Weights of a small GPT-style language model, trained from scratch on English Wikipedia.
Size: 19 layers, 3 heads of 128 (1 for keys and values), vocabulary 4018, 33.1M parameters.
Architecture: LayerNorm before each block, rotary positions, untied embeddings.
Each number is 128 + 24 x the weight over its row's rms, rounded and kept within 0 to 255. Layers, rows and columns count from 0. The size above them is the row's rms in percent of the matrix's.

# layer 11 MLP down, 384x1536, rms 0.0441, rows 194-229, columns 960-1151
size [104  98 102 116 102  97  98  99  95  92 105 101  97  95  92  97  99  95 101 100 102  99 100 106 105  98 106  96 100  99  95 103 100  99  94  99]
[[111 118 156 136 143 134 136 129  92 113 102 144 146 157 175 129  64 101 137 125 155 118 163 138 101 176 118  27 187 129  78 132 133 127 132  99 147  84 113  98 135 133 144 166  78 102 131 112 123 101 118 114 135 148 137 104 103 128 147 134 137 125 142 169 143 125 133 140  77 147 152 141 120 137 148 162 147 108 168 164 141  94 106 102 109 129 175 104 110 131 144 131 139 143 110 170 125 127 105 159 121 148 120  99 124 139 156 112 130 119 183 152 108 149 141 150 124 117 129 121 163 125 148 154  65 114 127 106 109 114 174 103 139 158 123 142 204 134 106 141 100 102 165  97 110 109 103 151 149 121 125  89  91 113 105 131  98 143 135 108 144 134 146  91 133 114 137 108  91 134 105  91 159 140 100 156 110 120 121 137 114 110 112 111 125 119 154 133 126  95 155 177]
 [101 120 182 170  77 129 134 124 121 120 110 127 106  81 151 145 122 147 160  80 164 105 160 145  89 145  96 127 152 134 137 130 130 129 148 145  93 124 107 118 176 132 131 115 138 176 121  93 129 109 174 138 101 151 145 107 141 138 102 124 136 126 138 148 125 112 123 142 139 132 141 150  97 107 162 131 101 118 119  83 154 152 112 157 114 110 122 115 133 113 150  99 149 162 101 120  88 133 125 130 129 124 148 108 134 119 111 126  94  99 149 131 115 105 100 113 132 143 163 112 108 131 146 143 174 152  96  92 144 153 128  98 109 149 157 141 130 163 160 128 126 121 141 122 130 136 125 133 133 135 137 116 113 112 167 146 135 136  90 115 124 170 153 120 118 149 120 154 102 152 151 145 108 117 137 134 117 100 106 123 134 116 141 118 118 172  96 140 113 158 134 177]
 [165 115 148 139 159  97 117 162 161 118 152 132 122 161 130  92  91 158 132 135 150 158 130 113 122 116 119 138 138 126 129  97 131 107 137 109 158 142 123 136 133 152 143 124 124  95  76 175 137 128 123 127 123 111 149 128 147  81 112 123 140 147 111 174 112  93 157 109 140 165 104 100 114 146 144 189 137 123 138 151  85 107 101 133 156  99 129 139 141 104 104 116 140 122 144 156 117 122 176 136 147 134 115  77 163 102 143 163 135 113 113 163 151 151 120 144 143 160 136 165  94 124 143 121 145 128 126 122 138 117 143 115 120 128 110 168 135 151 134 172 138 134 128 112 204 134  96 137 130 118 153  88 137 131 141  97 189 104 152 114 114 160 132 150 122 158 114 121 138 153 105 153 126 132 163  85  96 151 110 122 132 135 141 100  95  83 113 157 138 135 143 108]
 [106 131 103 103 145 143 117 129 127 133 126  90 133 140 168 144 166 137 137 141 108 105 151  92 133 115 131 128 114 138 151 119 103  92  98 146 134 129 123 123 147 131 165 154 138 120 114 137 130 146 103 116 173 181 119 101 114 127 143  68 117 162 106  92 132 127  81 138 154 157 112 137 111 150  97 134 110 123 117 135 136 154 151 105 198 177 111 114 113 117 137 119 150 102 117 144 123 148 125 151 103 127  82 130 108  64 141  92 129 105 152 117 140 147 128 119 141 157 169 129 133  92 137 101 142 135 113 141 141 119 128 121 142 183 108 161 151 108 103 121 126 126 108 144 164 148  84 112 137  97  88 145 153  90 100 121 108 140 110 207 140  81 129 108 132 138 139 139 152 134 132 112 113 124 141 102 107 163 122 177 114 161 101 122 164  96 108 132 148 131 128 150]
 [137 114 152 124 144 173 151 114 117 112 137  71 154 113 125 140 112 147 109 130  81 126  84 120 108 129 136 163 113 111 119 114 160 135 126 113 128 124  94 117 107 122 126 122 104 108 123 141 130 125 115 151  96 100 102 107 105 105 150 104 133 107 127  89 171 155 131 129 104 173 117  93 110 147 134 127 134  70 158 127  83 135 129 136 113 158 125 139 167 116 137 149  99 106 143 153 132 117 129  90  77 111 107 126 118  92  38 139 129 119 144 125 108 109 121 163 129 132 101 192  91  86 121 162  90 160 130  83  89 118 125 115 126 148 118 123 142  89 106 147  89 174 103 122  64 142 175 103 134  94 172 103 136 144 133 104 125 166 103 136  88 142 167 124  72 112 121  94 144 155 177 126 133 155 100 118 142  93 134 110 143 116 127  94 113 112 165 140 154 123  79 127]
 [130 107 115 123 145 116 129 135 144 100 143 102 148  53 145 112 146 114 144 126 126 139 121 122  94 146 114  77 103 132 116 108 121 149 132 153 172  82  99 113 112 127 116 134 110 113 155  74 109 115 165 109 145 161 124 123  99  97 107 139 141 156 113  84 154  87 156 109 162 153 161 130 123 126 163 135 118 124 157 101 149 159 104 116 135 118 147 135 116 120 167 115 149 146 151 147 115 158 128 123 113 105 103 132 129 176 148 135 182 127 147 103 125 123 157 172 126  84 157 162 124 120 140 107  77 139 158 134 141 152 100 112 125 148 138  33 144 102 143 121 122 105 119 112 155  94 182 112 133  95 115 121  99 120 137 105 139 110 124 155 179 137 115 166 135 113 123 142 137 124 124 110  92 102  94 153 143 137 169 108  95 120 108 140 160 112 142 132 185 150 101 146]
 [149 128 154 115 114 112 137 139 163 114 116 122 146  82 124 100 127 145 110 139 138  96 133 141 124 113 134 121 117 100 149 111 113 144 152 149 107 109 140 118 118 151 108 129 131 135  99 137 109 121 156 160 111 117 120 162  76 105 114  99 123 177 102 105 129 125 125 173 125 106 121 135 134 123 139 152 168  98 130 120 111 110 116 105 172 150  69 119 126 102  96 123 139 129 139 106 193 121 100 141 103 126  91 136 146 105  89 163  99 127 180 110 137 121 113 163 131 116 130 140 142 156 118 151 153 145 133 135 131 143 147 154 136 156 121 115 140 147 112 145 144 149 123 142 120 129 152  94 123  89 131 103 103 133 178 100 139 141 172 123 102  99 132 137 152 107 167 136 128 123 113 149  88 151 172 129 160 181 139 121 135 110 146  91 161 157 159  84 153 149 118  76]
 [134 125  81 129 123 137  73 110 125 145  97 106 123 136 146 129  70 124 125 131 131 119 166 109 170 160 159  97 133 141  94  98 112  85 141 133 137 141 115 139  67 113 136 157 135  97  82 133 112 117 156  98 152 130 106 130 120 113  94 109 116 137  77  83 166  88 107 116 159 114  85  97 142 145 122 120 134 180  98 149 105 138 121 159 165 137 119  90 120 103 112 169 134  95 160  94 120  83 123 134 145 135 120 151 107 108 120 112 101 167 125 155  99 154 125 132  88 128  84  97 119 129 131 137 111  97 131 144 148 109 136 126 137  86 109 123 124 183 112  81 114 114 100 104 159 101 151 117 150 133 131 121 182 117 160 157 167 189 127 137 138 106  97 153 131 141 124 113 113 121  91 144 112 133 120 127 103 120 100 104 105 153 151 130 191 136 110 157  95 117 119 135]
 [155 117  93 166 145 121 136 152 131 152 113 106 160 112 190 120 131  78 103 147 142  87 145 136 170 104 168 128 114  76 130 110  67 116  84 123 131 135 176 146 127 146 147 140 130 135 118 100 177 187 141 146 138 151  85 150  63 125 137 168 148 116 144 185 115 127 118 118 120 122 164 146 143 127  99 191 103 102 162 159 156 153 135 147 148  82 172 123 133 144  60 121  94 133 112 140 122 159 161 157 136 110 129 143 108 142  91 127 132 157 120 160 107 142 132 119 140 209 118 134 131 117 144 130 158 132  88 143 125 169 127 152 125 130 169 156 148 161  87 100 141 146 158 143 148 108 117 143  97 102 128  87 106  98 134 120 110 118 125 119 154 165 168 130 125 128 138 155 151 152 153 121 146 159 107 116 138 106 130 141 121  89 144 126 138  89 104 130 153 135 137  78]
 [123 127 110 110 148 129  67 147 156 144 117  90 146 144  98 126 136 142  98 178 121 135 133 155 132 119 107  86 128 102 129 102 123 110 152 118 120 140  86 129 113 105  81 124 156 141 163  91  94 106 152 104 175 138 101 108 153 131 157 100 132 116 105 170 107 126 123 107 154 157 112 149 165 152 111 121 145 116  66 136  94 119 108 132 171 128 103 148 108 175 136 107 117  96 161  96  77  83 103 138 128 160 111 119 112  95 138 170 120 163 156 154 144 116 159 134 168  98 120 110 135 128 123 119 159 116 138 151 127 128 112 138  63  78 128 135 120 105 175 133 133  86 124 146 124  92 125 130 106 126 100 206 119 119 150 112 145 130 133  99 143 145 173 124  88 110 132 135 133 123 142 126 128 135 128 146 131 146 120 117 112 121 117 165 161 113 106 123  79 132 124 179]
 [121 121 100 147 188 101 112 116 152  92 152 139 126 124 167 160 120 141 103 145 165 125 141 150 149 112 140 141  96 134 134 123 136 110 117 122 130 126 183 100 115 164  68 153  97 142 145 161  97 151 121 119  97 135 128 131 160 147 148 155 109  81 114 129  97 113 132 126 104 132 134 109 167  87 127 135 106 125 112 151 132  86 122 143 145 107 159 134 123  91 177 114  92 171 121 125  79 164 143 140 119 131 139 110  96 141 143 123 161 157 109 109 152 115 120 135 137 160  98 126 113 152  98 118 100 119 139  93 101 151 119 142 114  68 112 120 123 124 154 140 127  76 123 108  89 114 113 124 127 100 154 130 136 120 102  70  76 150 163 129 151  98 148 111 137 142 107 120 146 128 112 161 121 134 122 150 133 138 156 112 123 158  84 161 131 101 113 156 138 146 118 147]
 [120  75 146 132 133 110 117 174  92 141 155  85 144 112 123 124 110 144  78 132  85  59 144 138 108  96 120 134  95 131 116 135 111 127  93 124 120 149 170 116 111 129 148 128 108  94 138 122 128 169 153  99 150 132 119 140 110  94 142 125  94 134 139 137 132 166 135 138 166 128 137  88 104 129 101 127 149 115 109 115 151 139 156 114 122 130 130 109  92 133 134 133 148 159 155 107 178 135 130 131 139 155 131 131 179  90 106 148 137 136 110 104 103 111 174 116 140 141 159 147 115 132 112 119 101 127 112  97  91  98 131 136 116 177  97  96 101 121 121 136 132 146 147 145  74 111 145 134 128 141 121  80 155 100 110 129  87 146 125 150 126  98 132  97 167  96 159 102 176  91 149 138 110 159 112 138 145 117 153 170 125 108 127 109 143 170 123  88 113 144 140 169]
 [114 132  88 132  87  77  71 131 171  79 128 153 129 143 103 125 158 142 152 151 151 156 139 117  89  91 133 120 139 130 132 100  95 119  99 124 126 116 116 146 148 150 144 157 103 162 122  80 135 157  89 150 153  84  82 150 102 129 116 140 129  79 104 117 119 147 141 126 151 140 100  40 149 113 138 130 149 133 141 100 127 116 162 135 114 111  97 147  76 114 113 150 116 117 172 140 162  91 132 147 146 113 132 122 116 101  71 145 135 146 129  99 126 112 115 126 132 127 139 145  99 120 140 135 120 123 100 154 135 145 124 137 153 140 135 106 172 111 129 187 111 118 122  91 134 123  81 137 149 143 118  96 128 143 116 118 134 119 136 156 123 172 137 148 144 101 135 108 109 116 106 112  92 114 125  83 173 115 119  98 109 129 129 142 134 168 163 102 112 146  94 100]
 [ 77 164 147 167 118 131 128 120 134 118 116 217 107 158 151 146 138  59 173 129 115 149 121 166 107 107 155 134  74 172  94 128 106 178 158 133 184 108 110 129 157 103 165 157 118  96 190 116 168 150 106 103 115 141 137 141  96 115 114 128 123 139 138 127  88 134 172 153 147 147 114 155 101 169 117 116 135 175 136 136 122 111 101 159 113 138 111  97 151 153 186  93 112 157 178 189 130 157 162 151 172 100 146 129 121 166 118  95 163 107 136 127 110 161 153 120 124 136 118  98 124 134 110 117 146 176  88  89 112 118 135  82 153 125 134 116 141 197 129 123 125 170 117 112 204 107 119 144 123  81 151 111  97 147 155  89 139 155 115  82 135 149 115 125 119 128 131 121 105 121 148 136 106 117 141 130 114 115 142 141 143 131 111 132 123 126 129 119 111 111 102 183]
 [134  73 144  85 133 146 134 103 133 100  76 110 109 119 166 132 116 108 111 101 116  95 148 129 113  89 164 142 192 110 109 125 106  95 117 110 112 136 108 109  79  83 132 100 110  91 123 132  84 146 112 134 117  75 155 102 164 114 142 112 118 125  72 155  84 141 110 158 184  91  99 108 151 136 114 120 109 151 129 148 132 140 105 132  88 107 126 101 118 147 119 140  84 135 123 119 117 132 123 132 101 131 101 153 116 136 140 103  76 141 111 154 160 106 133  78 148  84 107 115 121  73  91 134 108 112 134 122 153 139 106 133 116 134 130 157 168 139 170 177 136 112 155 108 134 127 114 125 117 157  95  94 140 162 152 169 125 135 162 116 141 158  82 101 105 119 129 136 123 134 101 161 124 123 122 143 122 132 109  92 104 119 117 131  69 182 123 134 140 145 136 139]
 [134 131 106 118 125 107 172 125 142 138 155 111 124 179 145 153 123 116 155  78  93 108 115 111 113 106 121 103 166  89 120 108 153 112 143 111 153 144 104 120 139 105 117 110 127 109  96 111 144 164 102 153  87 141 212 169 110 129 161 143 124 107 121 150 127 104 105 158  84 124 107 132 124 116 136 102 179 140 108  87 118 106 156 129 118 103 130 114 151  93 104 106 132 212 121 120  93 144 140 114 142  93 119  79 133 134 129  98 143  95 148 118 138 140 144 117 104 160 120 111 107 126 142 133  83 130 122 106 151 172 123 118 140 146 132 132  88 121  99 119 145 124 148 106 150  89 151 127 121 162 120 114 167 165 101 143 156 139 112 151 158  93 109 122  93 148 125 163 167 167 129 105 154 123 121 147 159 146 115 116 124 103 113 151 140 123  87 120 198 150 178 110]
 [ 85  89 121 134  82 161 124 142 133  86  73 158 138 137  95  70 152 103 143 106 107 143  95 134  87  93 188  91 172 136 116 118 135 105 145 105 158 112 138 126 159  96 135 175 111  85 138 124  71 135 121 120 132 116 116 120 103  98 116 130 157  74 130 157 118  90 166  98 148 113 118  92 138 165 114  96 132  96 122 144  75 175 114 163 134  91 105 173 173 119  94 102 119 118 137 155 124 131 154 154 163 131 161 132  98 101 117 146 116 125 134 136 119  95 153 144  84 179 143 114  94 129 146 165 177 151 133 100 159 156 119 101 128 125 112 183 137 122 125 120 138 112 101  79 170 108  94 132 123 129  92  94 127 132 109 114 120 128 203 136 131 139 124  90 183 122 159 124 132 135 145 100 130 148 144 135 130 106 132 113 101 116  86 110 153 154 145 118 139 116 106 100]
 [152 129 102 116  56 163 107 109 131 116 130 121 115 126 127 180  81 101 145 129  74  86 161 103  89  89 175 161 138 182 155 108 117 105 144  91 117 126 151 116 170 192 136 110 129 132 123 128 140 122 157 117 140 125 160 114 141 124 120 146 101 117 152 150 123 111 141 155  76 141  95 165 106 142 117 128 157 140 145 118 113 147  80 134 106 130 135 148 109 109 132 120 130 128 143 107 133 151 112 106 135  96 147 137 132 123 146  99 150 141 136 103 122 107 147  90 130 138 123 148 153 122 136 136 152 129 108 104 111 123 123 141 143 111 112 141 110 143 110  89 104 173  92 137 144 164 118 126  96  98 142 129 116 122 128 127 112 108 115  96 105  98 104 152 101 118 130 116 105 130 105 131 141 140 114 149 143 106 112 143 203 142 132  98 132  80 135 108 177 139 107 144]
 [148 135 108 111 101  90  86 115 140 124  97 114 122 146 122  70 108 144 159 195 122 145 120 172 128 119 108 174 121  96 126 119 134 111 139 149 104 112 135 134 131 155 104 127 159  84 104 101 127 123 124 112 132  96 136 137 130 117 140 105 141 134 168 116 180 171 144 136 134 135 124  88 195 142 115 153 142 133 177 140 133 117 125 128 135  88 129 123 144 102 150 151 122 148 103 129 102 109 126 136 137 165 132 129 124 150 122 110 117 121 122 102 137 156 132 105 119 114  87 111  97  87 149  86 162 100 125 105 119 118 116 126  88 106 125 139 159 127 147 151 171 127 129 130 132 148 150 143  96 152 169  92 142 115 140 129 112 122 125 151 113  92 103  84 124 160 167 117 153 128 143 155 152 139 151 142 109 132 150  90 118 126 105 101 171 164 169 107 171 109 113 115]
 [125 151 143 105 155 143 103 132 129 123 115 111  75  87 140 165 138 149 169  93 153  70 161 114 130 158 105 120 147 157 106 110 161 126 149  75  93 130 120 108 112 113  99 103 148 123 130 154 121 131 159 146 108  81 119 171 159 121 116 146  92 123 125 124 120 144 149 137 104 136 112 134 134  87 119 107 138 109 123 121 151  96 120 107 139 151 105 150  40 138 162 116  81 136 107  97 120  81 105 150 116 150 137 135 120 164 125 131 115 125 128 127 132  89 164 122 151 113 139 131 133 142 154 124 102 104 130 162 124 125 143 183 122 138  98 122 151 124 129 164  81 134 131 137  75 151 130 116 125 156 140 194 153  93 114 129 120  96  85 119 129 117 155 147 115 142 128 106 150 128 108  94 121 107 109  88 113 135 117 157 157 111  77 118 112  89 153 104  96 117 135 133]
 [159 149 102 115 145 170 135 135 126 122 159 114 149 108 105 113  72 136 120 153 163 129 144 131  53  92 149 174 114 117 133  76 156 150 127 158 137 105 177 116 103 122 114 143 108 147 154 150 112  93 139 113 149 132  87 135 152 133 116 176 139 134 143 156 130 145 159 146 100 142 166 152 162 110 106 131 138 144 148 130 107 109 113 104 159 129 159 161 106 138 133 129 125 166 149 131 162  91 168 106 153 132 154 151 125 113 140 106 150 136 100 131 133 108  44 104 111 130 194 127 118 153 166 104 145  69 129  92 131 134 125 125 139 100 136 140 132 112  97 122 102 120 112 136 156 106  77 155 145  80 154 117 182 132 141 117 115 103  96 117  95  88 144 109 129 123 148 112 125 137 132  94 140 161 136  96 147 113 110  82 141  94  87 105 139 130 129 121 145 107  92  94]
 [ 56 146 178 111  95 127 100 162 113  91  94 142 140 125 115 101 160 132 138 105 103 148 115 121 104 117 133  94  76 155 152 190 118  85 153 134 150 126 135 120 102 126 162 127 122 100 102 115 130  90 165  92 109 118 103 122 129 110 187  85 171 142 152 146 165 125 173 121 129 133 139 137  95 132 103 163 103 141 146 130 147 159 141 118  85 114 146 133 136 148 123 157 130 129 125 112 115  72 146 106 115 144 132 140 136 129 131 107 168 138 178 126 142 100 124 129 105 106 118 136  99 145  98 141 101 166 136 125 116 114  78 164 146 130 113 120 115 143 114 148 134 128 184  99  77  94 139 135 132 153 127 132 124 133 139 110 137 119 121 118 108  94 120  94 138 134 129 119 122 146 145 135 144 107 148 138 123 120 157 150 136 133 118  97  92 169 146 138 132 127 138 121]
 [139 132 130 135  85 118 102 103 101 117 101 113 116 147  73  95 212 121  82 100 152 163 125 126 115 140 131 162 139  67 160 105 132 114 134 155 136 150 114 116 102  95  99 131 129 133  88 120 145 115 118 161  94 133 140 150  94 176 159 101 105 141 138 131 165 105 150 135 117 138  68 165 115 129  94 107 126 123 131 149 121  86 122 121 129 149 117 162 128 104  73 101 156  89 136 113 183 129 143 113 156 101 100 125 162 135 122 127 108 133 123 108 105 182 149 152 132 142 125  98 147 148 149 139 133 109 140 114 131 129 121 126  98 111 141 104  90  96 123 116 104 153  85  90 164 124 147 132 157 114  97 132 125 147 152 171 113  86 170 127  63 164 145 144 152 100  87 120 159 112 117 124 138 139 121 105 138 121  77 114 115 134 136 106 167 124 102  85 104  98 132  85]
 [164 181 111 171  94 128 182 107 146 137 161 109  90 185 176 156  68 103 122 126 118 133 130  75  98 117 117 103 126 105 176 104 136 129 116  94  97 121 110 135 140 167 127 129 129 130 100 151 151 138 142 131 132 138 137 135 125 165 121 119  79 102 166 158  79 146 125 154 103 139 145 142  99 104 138 122 125 100 166 148 165 150 163 127 117 130 147 141 139 113 127 119 124 177 116 133  68 186 121 152 102 145 119  46 130 121 139 139 140 146 167 135 156  93 136 105  99 121 151  94 113 116 159  97 152 136 144 124 123 158 137 167 105 154 129 150 127 115 192 158 148 136 120  87 109  89 127 152 127 171 153 146 136 139 141 130 143 105 137  90 157 143  85 157 126 137 112 112 108 148 150 129 117 203 123  93 137 117 155  95 134 126 122 117 146  79 118 120 160 153 118 148]
 [148 136 140 122 137 134 115 114 203 140  90 158 139 101 152 128 147 106 139 132 175 124 129 114 120 165 156 129 155 111  77 140  99 123 119 140 117 164 166 130 124 165 113 141 135 121  97 172 165 128 125 123 111 136 154 135 142  97 159 144 109 143 144 150 136 133 149 163 150 105 148 134 170  65 128 122  89 144 140 110 179 149 110 134 167 128 157 118 109  87 139  96 117 138  86 143  89 141 121  93 164 119 115 157 142 138 125 128 178 152 110 113  67 154 115 101  98 103 134  67 133 170 106 143 118  93  99 159  82 138 166 114 126 155 187 131 159  87 119 112 151 103 121 141 136  81  93 176 102 135 133 121 128 139 119  85 144 119 144 100 138  88 158 146 117 134 125 167 138  93  91 109 120 108 126 123 115 101 106 160 151  94 106 173 150 110 141 113 133 152 100 111]
 [116  97 110 112 147 114 122 116 109 107 140 113 134 179 117 122 114 101 125 120 160 111 127 120 136  98 146  63 135 171 111 106 129 118 134 123 105 115 130 105 140 115 132 163 128 145 150 122 114 125  93 139  92 104 119 113 143  85 154 111 158 121 115 129 103 130 130  97  79  92 147 112 174 126  95 156 109 101 126 120 103 111 109 159 119 140 103 139 109 153  40 165  92 137 102  92 124 116  91 149 131 169 131 106 170 161 133 162  92 111 103 103 164 122 126 141 122  80  95 126  91  85 115  98 158 137 117 112 122 116 142 128 131 124 170 143 159 106 151 135 117 143 106 113 120 114 154 130  89 140  99 112 109 117 124 126 120 140 157  77 105 159 140 133 120 139 110 162 127 125 164 109 124 102 166 155 151 141 131 108 131 122 142 116 129 125 124 147 136 156 150  74]
 [117 115 132 147 142 109 125 113 143 119 161 134 104 118 116 135 133  85 106  89 138 140 138 136 133 151 111 183 127 142 155 138 101 137 139 167 112  55 126 103 183 128 168 116 134 141 141 130 114 100 116 111 104 103 135  88 145 148 127 147 176 114 141 118 104  82 124  89 121 107 148 148 133 162 122 127 105  81  85 119 178 131 100 153 145 131 103 139 121 104 121 128 106 110 165 168 106 110 186  96 143  89 125 142 116 125 134 153 150 169 134 157 145 156 120  86 119 122 100 114 149 122 147 118 163 138  86 156 111 107  99 135 144  81 143 112 145 116 149 104 137 142 154 136 106 153 140 120 159 114 133  93 138 134  97 131 146 147 121 142 149  99 132 149 128  84 167 152  94 111 141 155 126 155 130 110 134 115 137 146 128  91 145 136 101  98 135 148  98 154 146 150]
 [127 115 142 142 144 168 155 149 142 130 107 138 121 130 131 122 120 124 147 142 114 134 134 129  64 156 181 140 100 109 173 147 156 125 108 124 182 128 150 124 118 143 183 114 151 180 129 110 151 104 140  90 141 106 103 135 112 130  83 139 125 128 109 125 134 127 148 130 111 156 128 102 111 165 173 134 114 112 139 136 174 149 139 158 119 111 166 120 124 133 116 150 112 157 132 112 115 115 166 140 175 146 124 135 109 158 203 140 170 150 128 150 144 156 120  90 137 145 134 116  90 186 126 132 111 106 111 166 162 134 126 134 120 109 121 100 120 165 110 129 118 150 144 123 139 146 199 143 115 127 159 133 129  74 154 156 139 130 111 126 142 135  99 113 111 152 104 110 132 161 113 114 134 101 143  88 153 127 131 120 110 111 110  83 139 140  94 174 119  95 146 146]
 [134 102 114 123  89 138 130 112 102 160 102  84 142 142 135 133 111 142 137 126 131  88 142 135 165 135 148 115 132 121 122 111 106 106 107 156 152 165 123 135 143 112  97 129 171 171 103 130 109 110 151 139 122 157 161 147 173 139 128  97 170 143  85 107 151 141 111 138 128 138 146 123 140 138 142 147 130  73  81 142 164 145 140 100 101 142  85  85 151 122  88 131 131 133 129 165 106 115 134 147  96 122 143 130 201 157 115 113 132 104 113 120 111 145 135 123 122 109 101 136 109 129  79 113 128  99 133 139 127 149 135 108  79  99 120 139 129  97 115 137 140 159 148 127  94 144 143 115 125 128 109 106 116 135 159 156 119 157 126 161 135 121 126 142 120 158 121 169 126 126 138 137 132 123 127 135  86  94 188 150 108 170 168 152 160  79 143 149 130 106 111  87]
 [146 107 120 146 123 101 130 129  95 103 177 149 131 153 172 192  62 110 144  96 101 132 146 104 123 127 103 136 155 103 156 113 137  88 178 135 147 151 163 130 150 145 151 145 134 201 112 142 114 126 180  74 128 117 153 159 186  85 122 121  91 120 146  59  90 137 110 132 138 137 121 107 159 131 161 106 151 154 114 138 161 160 134 157 144 129 168 132 151 163 103 133 140 142 166 139 123 105 107 140 112 160 150  94 133 132 144  93 121 153  99 121 113 102 155 118 109 131  91 116 152 139 176 132 100 136 153 157 133 153  98 104 153  98 145 118 151 159 151 140  84 125  90 132 160 125  86 169 118 137 105 156 131 152 115 114 153 127  93 133 153 138 123  98  91 129 131 123 102 130 183 137 142 136 131 112 126 116 163 141 129 146 159 161 129 103  88 117 130 123 137 125]
 [149 138 106 131 164 143 147 166  99 127  96 133 100 110 104 153 134 151 153 111 135 131 129 133 160 162 156 132 120 128  75 110 143 107  64 150 155 145 127 130 133 143 130 129 182 108 151 170  88 107 127 137 113 186 122 123 135 133 155 128 102 119 133 112 101 129  90 161 113 162 118 120  98  80 163 156 106 126 144 122 127 123 118 151 109 151 126 122 117 142 115 104  98 124 108 160 139 168 108 100 127 161 153 160 131 124 111 110 148 139 121 116 126 171  96 105 104 176  86 112 146  53 150 115 142 138 129  95 138 119 187  97 143 120 127 135 149 138 123 122 133  94 133 128 187 123 144 130 134 144 149 103 145 106 152 112 151 145 142 119 102 136 110 152 105 111 166 145 152 100 116 131  89 133 124 178 107 125 112 112 109 112 120  83  98 181 118 108 150 213 149 104]
 [177 160  64 117 132  82 168 115  96 120 123 127 152  79 146  97  91 135 146 112 169 176 105 120  90 230  81 150 110 199 124 143 105 121 127 121 177 157 108 120 134 164  84 104 120 138 136 106 129 148 173 141 135 147 139  89 155 158 133 145 141 136 123 127 158 116 139 141 186 118 112 140 149  80 148 100 102 118 139  57 108  93 190 135 143  87 146 149 134 108 126 165 131 137  93 146 140 126 151 143  91 139 146 165 103 126 131 148 118 126 157 144 126 114 141 146 139  70 118 103 123 130 115  94 157 119 155  98 139 168  88  86 140 125 121 154 113 122 109 112 142 158 124 107 117 138 146 112 159 109 120 159 101 120 140 114 126 202 159 130  82 118 125 170 160 165 156  83 144 136 130  90 149  78 116  90 113 125 107  81 136 144 123 155 138 121 164 118 116 164 152 147]
 [ 89 132 158 137 124 122 108 154 134 133 132 128 148  99 119 122 112 161 188 165 109 144 136  85 106 146 147 139  93 126 138 128 137 104 167 172 109 113 126 127 165  94 137 133 130 101 143 105 105 105 110 142 145 117 136 125 137 131 128 125 148 105 183 119 132 140 165 171 163 119 100 162 160 110 114 142 141 137 110 141 133 100 127  86 122 116 119 141 114 124 143 119 148  81 120  90 131 135 131  90 136 122 139 138 107 133  98 153  94 146 114 145 139 132 138 115  96 141 112 135  88 114 163 114 105 153 142 103  95 122 108 116 166 149 144 134  98 113  93 156 123  92 128 174 146  56 143 120 104 105 108 136 156 155 130 158 180 163 163 134 143 121 154  98 141 118 124 107 125 163 128 147 152  96 150 160 154 107 126 127 157 142 107 156 155 121 142 121 116 158 183 123]
 [146 127 155 155 166 135 166 162 120 110 121 120 119 190 116 128 110 156 128  98 100 153 152 147  96  89 191  84 148 130 117 107 114  73 131 115 152  89 127 121 201 129 175  87 111 125 152 180 117 174 107 163 128 127 175 119 161 148 150 117 108  90 146 114 156 116 148 134 112 120 115 113 159 102 141 112 148 139 134 145 109 145 179 141 108 129 125 108 171 178 116 169  94 129 108 128  87 216 147 124 118 132 139 109 127 131 126 128 137 137  80 158 127  81  97 125 149 116 161 131 106 178 132 160 141 178  75 102  99 151 118 134 119 110 128 136 126 146 141 113 117 113 121 135 140 155 126 145 133 149 124 111 152 165  81 148 121 124 120 121 151 125  92 131 111 117 138 137 173 124 123 156 100 108 166  99 195 123 117 131 106 141 113 118 178 146 123 139 150 124 132  84]
 [126 136  88 121 125 117  71 133 143 134 118 134 117 106 104 132 128 105  92 148 144 104 217 104 137 141 120 108 123 121 110 143 122 125 163 100 114 121  83 126 150 166 154 147  94 124 161  83 153 122  99 124 156 152 146  91 108 130 132 132 103 162 117 116 133  70 103 115 138  91 183 143 115  94 109 120  95 128 162 141 182 126  91 121 110  98 121 156 161 125 130 131 111 124 103 145 136 101 116 138 149 112 111 154 142 144 200 104  99 143 118 138  98 201  97  83 101 133 137  95 149 128 162 117 139 109 111 165  95 132 127 118 119 157  98 141 133 155 125 169 149 119 143  97 153 142 113 141 111 149 135  76 153  90  97 107 151  96 139 125 142 158 139 155 153 116 115 127 132 122 128 183 137 146 126  93 109 134 146 125 140 115 125 148 108 165 177  96 150 135 151 117]
 [174 127 122 153 135 140 155 115 109 150 124 127 133 110  75 130 137 139 162 109 163 135 165 140 123 126 111 155 116 128 172 127 142 147 110 103 143 122  99 131 134 143  90 115 130 117 150  89 112 127 193 129 154 150  99 113 139  92 128 153 165  99 124  93 121 127 183 125 152 107 121 162 140 112 129  68 129 143 139 137 123 100 126 118 178 133 167 134 165 105  82 125 149 125  95 124 143 129 133 164 147 155 111 124 133 146  95 143  96  96 107 123 108 124 100 124 147 157 174 157  86 117 109  91 114 160 112 110 174 199 150 118 133 156 151 112 120 136 136 114 126 149 138 145 123 106 130 127 143 126 134 111 152 146 124 101 126 138  75 121 121 107 112 136 142 107  68 170 134 137 110 141 147 146 129 157 125 109  95  77  90 130  90 110  70 111 102 111 123  92 138 134]]